python train.py --n_layer=19 --d_model=160 --n_head=5 --n_kv_head=5 --head_dim=32 --d_mlp=448 --vocab_size=8192 --activation="swiglu" --norm="rmsnorm" --norm_place="pre" --norm_eps=1e-06 --positions="rope" --rope_base=10000.0 --rope_fraction=1.0 --qk_norm=false --attn_scale=0.177 --bias="none" --tie_embeddings=false --parallel_block=false --init="uniform" --init_std_qkv=0.0395 --init_std_o=0.00642 --init_std_up=0.0395 --init_std_down=0.00642 --optimizer="adam_variant" --lr=0.00178 --lr_mult_o=0.758 --beta1=0.9 --lr_head=0.00839 --grad_clip=1.0 --warmup_steps=399 --schedule="wsd" --decay_fraction=0.699 --decay_shape="linear" --final_lr_fraction=0.0 --batch_tokens=32768 --seq_len=512 --doc_mask=true --train_tokens=182400000 --steps=5567 --dataset="wikipedia_en"
Each number is 50 + 15 x the weight over its row's rms, rounded and kept within 0 to 99. Layers, rows and columns count from 0. The size before them is the row's rms in percent of the matrix's.

# down: layer 12 MLP down (transposed), 448x160, rms 0.0742, rows 380-393, columns 80-159
# gate: layer 12 MLP gate, 448x160, rms 0.0858, rows 381-393, columns 80-159
# up: layer 12 MLP up, 448x160, rms 0.0799, rows 381-393, columns 80-159
down380 105:39 58 59 59 42 41 47 39 63 67 15 60 60 49 21 54 53 34 49 41 44 71 58 37 71 63 45 62 62 36 43 19 59 52 66 65 85 26 35 37 35 56 57 27 54 56 46 40 31 40 41 52 24 40 28 67 71 73 32 35 43 66 49 81 52 53 37 25 56 60 39 55 29 53 63 49 60 69 24 55
gate381 095:73 84 37 48 62 54 53 43 54 62 64 61 48 44 64 69 39 39 48 14 36 41 30 40 70 66 00 39 55 39 59 43 47 53 70 56 71 56 65 52 99 48 46 51 35 35 72 39 17 45 67 64 38 53 46 38 54 56 33 47 54 83 62 60 43 70 57 52 60 68 53 52 54 46 50 41 66 16 42 54
up381 104:75 53 47 44 46 60 63 35 62 47 59 62 38 62 51 46 68 46 51 02 42 67 46 37 57 60 26 38 36 29 69 39 53 55 56 62 51 33 53 60 99 41 58 59 56 57 58 54 00 50 49 74 50 57 68 47 58 29 38 36 52 66 51 50 38 78 44 58 35 69 49 45 49 53 65 35 60 36 57 68
down381 101:20 45 56 70 27 36 66 64 53 36 39 64 64 74 42 30 37 69 66 86 34 59 63 62 44 42 75 58 37 54 62 57 50 53 16 45 37 54 33 74 65 47 63 81 62 76 31 76 72 44 43 33 57 37 44 46 64 47 57 61 47 33 42 56 47 49 47 60 46 36 28 50 53 59 68 57 44 77 42 36
gate382 094:34 31 46 31 55 37 51 56 28 56 19 61 67 67 65 62 46 68 50 48 40 58 70 22 49 57 80 44 43 35 37 52 40 53 40 47 41 47 45 61 78 47 66 37 56 47 70 58 51 56 59 46 60 59 40 45 66 35 67 72 37 65 57 64 37 57 32 43 55 30 83 75 60 48 21 50 27 49 56 40
up382 097:50 61 53 55 57 76 40 38 62 39 69 34 47 43 32 56 46 23 15 45 55 39 54 70 54 55 29 69 57 58 58 73 44 62 37 51 47 72 59 45 21 47 46 72 43 33 56 63 72 35 72 70 27 51 55 55 40 43 38 36 54 61 48 63 53 31 48 60 38 68 36 39 54 46 56 41 79 52 54 99
down382 099:47 54 25 62 46 47 56 44 29 58 24 51 39 48 41 57 53 46 54 41 47 47 48 57 68 45 29 25 39 42 39 41 44 39 58 65 44 64 48 55 41 35 50 51 54 67 67 69 53 66 50 58 59 60 41 43 68 23 38 33 83 34 80 74 51 10 60 36 52 39 62 59 54 28 59 50 32 57 28 60
gate383 101:37 41 58 53 44 49 52 70 72 43 50 69 44 39 31 51 51 56 31 50 53 56 55 38 51 78 26 58 72 33 34 25 47 67 49 38 25 44 32 55 63 50 41 66 21 58 81 57 52 74 44 64 50 48 37 55 46 20 37 57 46 66 35 31 47 56 47 62 43 51 28 49 29 29 66 26 65 37 63 56
up383 101:59 71 62 54 60 44 26 66 56 24 70 59 51 48 35 35 64 60 50 49 57 71 64 72 43 43 39 13 27 29 28 34 74 31 62 66 53 35 50 59 53 67 46 46 55 58 56 91 36 69 58 44 39 61 40 40 30 60 64 38 54 32 41 50 67 56 63 39 57 36 50 51 78 44 51 61 46 66 62 41
down383 100:45 47 70 67 76 68 31 35 39 30 63 48 54 52 91 38 47 37 56 63 43 41 48 53 42 45 56 25 36 49 41 40 61 50 40 83 59 65 39 51 62 37 83 41 57 13 60 50 38 55 67 50 49 67 58 48 53 53 51 47 66 66 44 47 63 54 63 37 51 36 75 67 72 33 55 70 53 75 52 64
gate384 103:65 51 44 60 57 53 65 41 35 50 63 50 61 83 69 80 24 39 78 41 48 58 63 18 52 49 42 56 38 42 42 76 65 56 49 55 29 47 40 68 61 26 40 81 58 68 71 70 44 53 54 46 62 75 68 47 68 33 67 74 66 80 64 61 47 21 50 33 34 27 38 40 72 33 67 59 46 44 41 55
up384 105:66 34 60 31 29 46 55 18 50 26 70 58 60 48 57 44 44 45 48 44 47 74 49 40 40 60 41 55 83 23 33 43 47 74 74 59 49 52 46 63 39 26 49 39 33 55 53 63 48 53 41 37 54 45 64 24 56 50 61 72 55 55 67 42 48 60 29 72 76 47 56 61 36 64 73 40 62 35 67 37
down384 104:26 71 38 44 27 44 62 30 53 45 60 87 51 59 67 48 52 33 52 82 61 71 61 59 49 42 41 53 46 44 41 30 49 57 27 43 53 49 08 43 52 45 34 34 40 74 52 44 18 70 23 40 46 53 27 41 37 40 46 20 58 50 53 47 38 48 41 52 61 40 41 72 24 32 31 55 59 54 59 64
gate385 107:53 56 35 45 73 30 44 38 30 62 12 47 54 65 45 43 54 56 25 47 51 42 47 51 34 81 27 68 53 55 36 62 54 48 44 40 35 46 50 31 55 47 32 46 40 57 58 58 39 50 72 62 15 27 32 42 90 74 62 70 58 54 31 34 40 49 78 76 39 77 39 38 66 52 40 36 47 57 29 50
up385 105:34 42 35 36 47 55 22 73 69 59 54 68 55 33 46 26 46 51 50 44 52 51 31 55 45 54 77 46 46 51 45 67 42 39 15 33 62 61 28 58 47 67 63 59 39 27 65 57 52 46 54 91 54 50 37 65 45 19 43 58 50 56 64 64 59 57 48 41 46 32 71 49 05 42 31 65 68 31 38 43
down385 105:50 50 44 38 53 31 68 58 66 29 59 47 26 34 53 44 36 43 48 64 59 65 53 41 77 71 48 42 70 54 14 52 34 61 51 34 57 42 66 72 28 61 49 63 77 52 54 70 61 52 39 51 50 36 26 52 46 36 30 46 29 77 51 52 41 35 53 51 75 58 47 61 73 33 52 28 46 51 27 52
gate386 103:52 62 64 56 60 65 28 78 48 74 79 56 45 74 58 49 35 52 41 50 62 28 45 45 59 44 49 66 36 79 48 49 18 60 33 29 48 44 62 62 57 85 54 62 56 42 37 32 28 31 53 39 31 53 62 37 36 57 26 79 49 74 66 28 64 48 35 70 53 62 12 52 51 50 52 65 47 52 57 58
up386 104:47 40 41 52 44 44 83 66 36 55 43 44 30 52 83 21 53 51 22 50 56 42 54 58 71 68 60 36 16 50 42 62 36 50 82 50 33 41 52 62 58 78 61 65 55 57 71 63 49 52 57 39 40 57 44 62 31 64 66 31 62 50 55 28 45 29 49 45 62 45 42 68 36 27 52 16 56 49 32 58
down386 103:58 36 88 32 60 85 42 58 42 29 74 41 71 52 15 68 51 70 87 34 49 54 33 80 48 40 57 76 66 38 49 25 33 39 38 53 51 74 39 43 58 50 47 54 69 49 52 55 58 43 47 54 47 35 20 35 58 48 41 44 49 62 52 59 84 60 66 33 41 27 58 51 35 66 28 47 37 58 63 52
gate387 109:20 53 59 22 65 31 49 40 56 58 73 26 57 57 42 53 23 39 53 71 64 42 35 45 37 51 46 32 27 58 33 49 58 53 73 65 42 47 51 42 37 35 34 56 38 39 47 40 72 53 52 50 65 53 67 71 63 36 65 60 48 28 40 31 76 38 66 55 68 39 45 55 55 20 45 41 29 51 66 87
up387 109:58 60 65 49 47 24 84 38 29 24 28 70 50 69 46 34 50 51 49 58 34 53 37 39 63 46 29 42 35 38 20 42 48 57 65 28 45 43 45 51 52 42 47 36 25 56 49 48 55 37 64 53 44 53 46 78 48 65 45 38 43 51 38 65 44 41 46 27 45 47 43 43 65 00 52 67 79 65 53 44
down387 104:43 50 46 42 50 71 24 42 51 30 49 54 52 41 38 55 50 45 35 54 44 59 25 69 53 49 26 30 37 41 40 30 51 54 17 35 78 52 48 77 47 24 67 61 59 74 63 47 29 52 46 38 49 54 35 34 57 63 40 37 63 47 28 55 59 47 42 21 77 34 61 33 24 70 22 48 66 39 41 52
gate388 104:56 68 35 61 71 53 65 47 33 56 25 48 67 31 52 44 46 55 42 61 67 35 52 60 71 61 57 34 65 80 41 25 51 30 59 84 41 64 37 44 43 40 56 42 49 43 43 67 47 26 64 50 39 41 47 52 49 72 47 66 40 42 56 58 84 40 22 60 46 64 38 41 61 24 37 24 50 43 49 62
up388 100:41 35 09 50 71 50 69 55 35 46 46 59 62 21 55 39 26 53 40 53 49 49 27 53 42 24 53 50 64 14 59 69 61 45 78 40 75 46 41 47 55 58 43 49 56 60 30 49 60 78 45 29 53 40 34 44 76 36 72 58 70 60 44 42 64 55 36 20 54 37 51 51 21 65 42 35 73 55 45 56
down388 100:49 60 42 30 31 31 39 43 24 53 65 50 42 52 49 52 44 72 18 58 47 53 36 42 56 45 36 41 52 50 51 59 73 73 61 61 30 35 41 59 65 55 70 40 24 65 46 56 73 63 62 74 45 69 41 31 74 68 49 43 65 69 67 51 46 70 64 68 67 56 46 49 82 67 64 31 46 53 44 44
gate389 097:46 59 39 70 24 69 64 63 77 46 48 16 52 66 45 60 25 35 35 35 58 38 42 70 48 43 36 75 60 56 39 55 47 33 40 48 43 26 21 42 50 75 25 65 40 46 48 61 59 87 84 43 49 66 31 31 44 53 55 53 45 60 36 75 53 21 60 37 62 61 52 32 42 54 71 47 51 49 63 65
up389 092:52 57 53 47 05 36 60 84 51 71 58 54 56 62 54 42 31 75 37 43 64 42 60 53 32 27 54 35 52 37 31 55 30 48 57 83 33 49 74 55 64 49 24 38 62 65 70 58 28 53 35 48 60 55 54 47 43 62 54 88 42 58 31 54 53 27 45 27 72 45 63 57 50 43 15 37 28 60 61 67
down389 095:52 40 76 44 71 18 49 30 37 41 85 58 54 52 34 56 75 36 60 63 59 25 53 57 24 64 32 49 63 65 66 53 50 41 66 26 48 30 50 25 69 49 54 53 53 67 72 36 51 65 39 51 38 70 61 33 54 31 35 62 72 50 70 33 37 29 33 50 56 61 38 45 29 33 20 31 47 36 68 44
gate390 092:50 35 66 55 60 35 60 70 50 50 57 61 60 42 49 88 37 43 56 69 71 37 58 52 53 61 42 65 50 40 54 45 56 42 58 72 58 71 61 57 18 67 48 34 64 35 47 68 45 59 68 74 48 21 16 49 56 57 43 50 40 58 48 64 32 57 11 49 58 39 62 37 53 64 41 25 34 35 84 61
up390 096:61 38 40 55 71 73 43 80 42 65 41 49 34 41 48 52 65 44 58 31 47 42 52 61 53 48 58 31 28 18 37 81 65 61 67 68 57 34 56 50 66 35 66 73 64 47 39 35 48 52 57 61 18 77 66 51 32 46 54 12 34 46 42 44 45 49 64 26 45 40 42 62 41 27 44 89 32 53 75 36
down390 093:57 47 40 68 61 35 44 45 46 46 51 34 45 34 47 27 58 54 42 49 28 77 69 50 60 40 42 56 74 32 63 29 38 65 47 46 35 34 56 17 30 71 39 11 31 55 43 50 76 39 43 55 56 58 50 64 63 57 48 50 45 60 56 61 79 69 68 35 44 33 17 41 37 22 48 42 49 70 53 45
gate391 105:41 64 52 67 62 54 40 53 43 53 62 35 36 46 29 85 67 30 26 33 54 56 43 66 41 40 31 42 68 62 66 53 49 62 74 48 46 64 31 57 23 30 66 64 49 52 34 71 69 35 52 72 74 56 69 37 34 50 40 58 44 53 67 62 42 15 64 64 39 33 84 45 59 34 57 21 47 64 34 53
up391 106:57 82 60 63 46 53 48 30 49 31 53 53 48 42 53 54 41 22 28 52 46 64 65 48 49 19 44 36 32 48 48 38 48 64 91 54 73 56 69 49 38 84 49 62 34 17 40 44 41 81 43 70 50 73 51 79 58 44 49 59 36 53 66 22 51 38 57 40 67 58 50 46 82 52 56 55 99 64 46 45
down391 106:52 29 46 51 54 43 42 55 72 72 36 67 45 88 51 59 43 22 57 30 40 68 54 64 35 51 47 59 40 52 56 55 62 38 44 34 51 22 56 64 06 40 32 52 64 42 55 36 54 39 59 42 62 60 49 64 53 65 53 63 54 63 60 70 36 81 70 48 38 46 23 56 48 82 50 57 60 42 48 76
gate392 096:52 63 64 45 48 31 47 52 65 72 38 59 40 38 43 48 44 25 47 38 51 52 16 31 45 47 40 25 55 40 44 39 50 48 73 32 22 62 44 62 52 68 34 51 50 25 84 33 41 64 63 50 35 57 56 53 76 26 57 36 50 64 37 50 70 49 46 13 37 47 48 53 67 61 46 43 27 24 32 33
up392 097:51 54 61 73 60 44 68 45 48 73 37 34 50 24 62 72 36 31 79 36 49 61 48 66 40 51 29 52 45 38 58 82 64 37 50 53 29 40 36 55 52 63 48 64 40 30 54 40 59 52 66 74 70 53 84 34 49 71 68 46 20 61 54 41 41 51 54 47 29 54 36 68 71 61 60 50 25 48 47 42
down392 098:31 45 48 25 76 41 32 48 40 22 56 57 50 79 54 56 34 22 76 44 47 47 49 56 55 45 30 26 79 31 44 37 77 60 53 56 67 22 69 69 35 25 39 66 62 56 69 45 26 56 41 34 52 55 26 52 48 25 29 26 49 50 46 49 34 43 61 36 44 87 74 74 55 61 35 69 67 34 27 42
gate393 096:77 50 56 32 35 51 41 55 58 45 72 30 50 47 52 56 29 27 30 62 43 49 63 37 52 60 54 36 23 47 29 33 50 50 58 55 46 71 68 49 68 51 41 28 63 59 46 70 28 22 57 49 51 46 60 50 51 57 33 74 33 94 26 48 32 31 36 75 69 48 70 43 39 53 44 30 59 34 25 50
up393 104:44 54 49 35 34 42 60 39 68 56 44 60 25 58 55 31 74 50 48 39 45 45 56 46 45 34 31 54 21 54 43 47 32 58 79 59 43 76 47 48 63 33 65 44 52 32 47 46 60 62 42 61 50 38 40 75 66 61 44 63 58 60 77 86 55 45 41 52 69 25 51 66 54 29 66 44 10 57 66 46
down393 101:53 59 58 46 47 47 46 53 45 66 33 47 27 69 49 33 60 75 30 57 63 56 41 53 67 34 37 29 64 50 31 21 47 56 51 61 62 36 55 47 39 32 44 63 42 69 45 46 80 64 52 40 81 30 66 61 55 23 48 60 47 30 61 59 26 50 44 38 21 40 39 64 59 21 67 68 58 52 82 58